python train.py --n_layer=9 --d_mlp=192 --norm_place="peri" --positions="learned" --qk_norm=false --tie_embeddings=true --parallel_block=false --extras=["capped logits"] --init_std_o=0.0237 --warmup_steps=200 --schedule="wsd"
Each number is 128 + 32 x the weight over its row's rms, rounded and kept within 0 to 255. Layers, rows and columns count from 0. Numbers have three digits each. The size before them is the row's rms in percent of the matrix's.

# layer 5 attention output, 64x64, rms 0.149, rows 51-63, columns 0-63
104:118174170144118172115124058135174151104076161119118168162113118070061119110100162125165117228115144122133093141114163112192139104110105176175151175154117135128143143142085149117112121134164114
094:089074190142157144142076068085122090169141128128116175222174163129135125194154106074100122096111162138124094190081183115114111092143104123085138126130121143129125135149139156114107124138117118
109:175106162142038120199143115144118093131196153096099140148055119059088180141139151109041121188119122138146146123137146091120108151125137136142150128103096144123153150108136127164106129102162136
089:175151148135186099165090119091082135202109107195075122205122114154124149152154104167125048158161118141144155149086173166139099149172126132117127094085131137109158110131166121099109111155150127
109:067052188095129120124096137163095149162136137122162076112194121110175059146171092102108085136071140160149104128138131120085105103126071149132118113127129087132145187134149137133153112102186145
104:076144154084090126071143158128147089099148211219147089086078160143132124207182139073100165156103136134135134161117103114167141137089118119102134131131112150166118139147104120097138148136160122
104:161113144117091198084127074056130098107115143138133102133117193022079139200085117172098143083097129151154116118079173137135110128139138122130127117127109103080172135115133148151140141135122118
084:062100159150141182127182103096073158122171081180084155141151173124187120179157082117143056063147134116143096097130141125175126156143150106178146096136131114163124138143147153131133094161135115
090:147123136108132108076123150110163145089151128085141149154167105095132196204114063064060191074132147146090140130109068136149124130129144125074116116122144147178158107158118154118098138112178112
090:203198060109151196148097095108115141100098085108082146138081172108060108147085084129153102118109106166111135086159182138129093146123119139126118148164139133141140083111117139194128141100136127
089:166051110172100100151114141173079162094043114136130171102185105123112127146147054170116153094162164143137099110141183137073069173140141139155175144151110133133134112117112129102124135102112117
094:150061097142073081057110180124135171120132216119150113077131151195084120138193091078139148089147127104126135088087118097089133129123091132155119086132144104142130150160117110103133119143153146
101:145109151141182122142057134194101186139104147113143096114073180118158115065171085215072124117095129179140179135135165145090117152156139157127123143134122141103079131106163118136122153152149143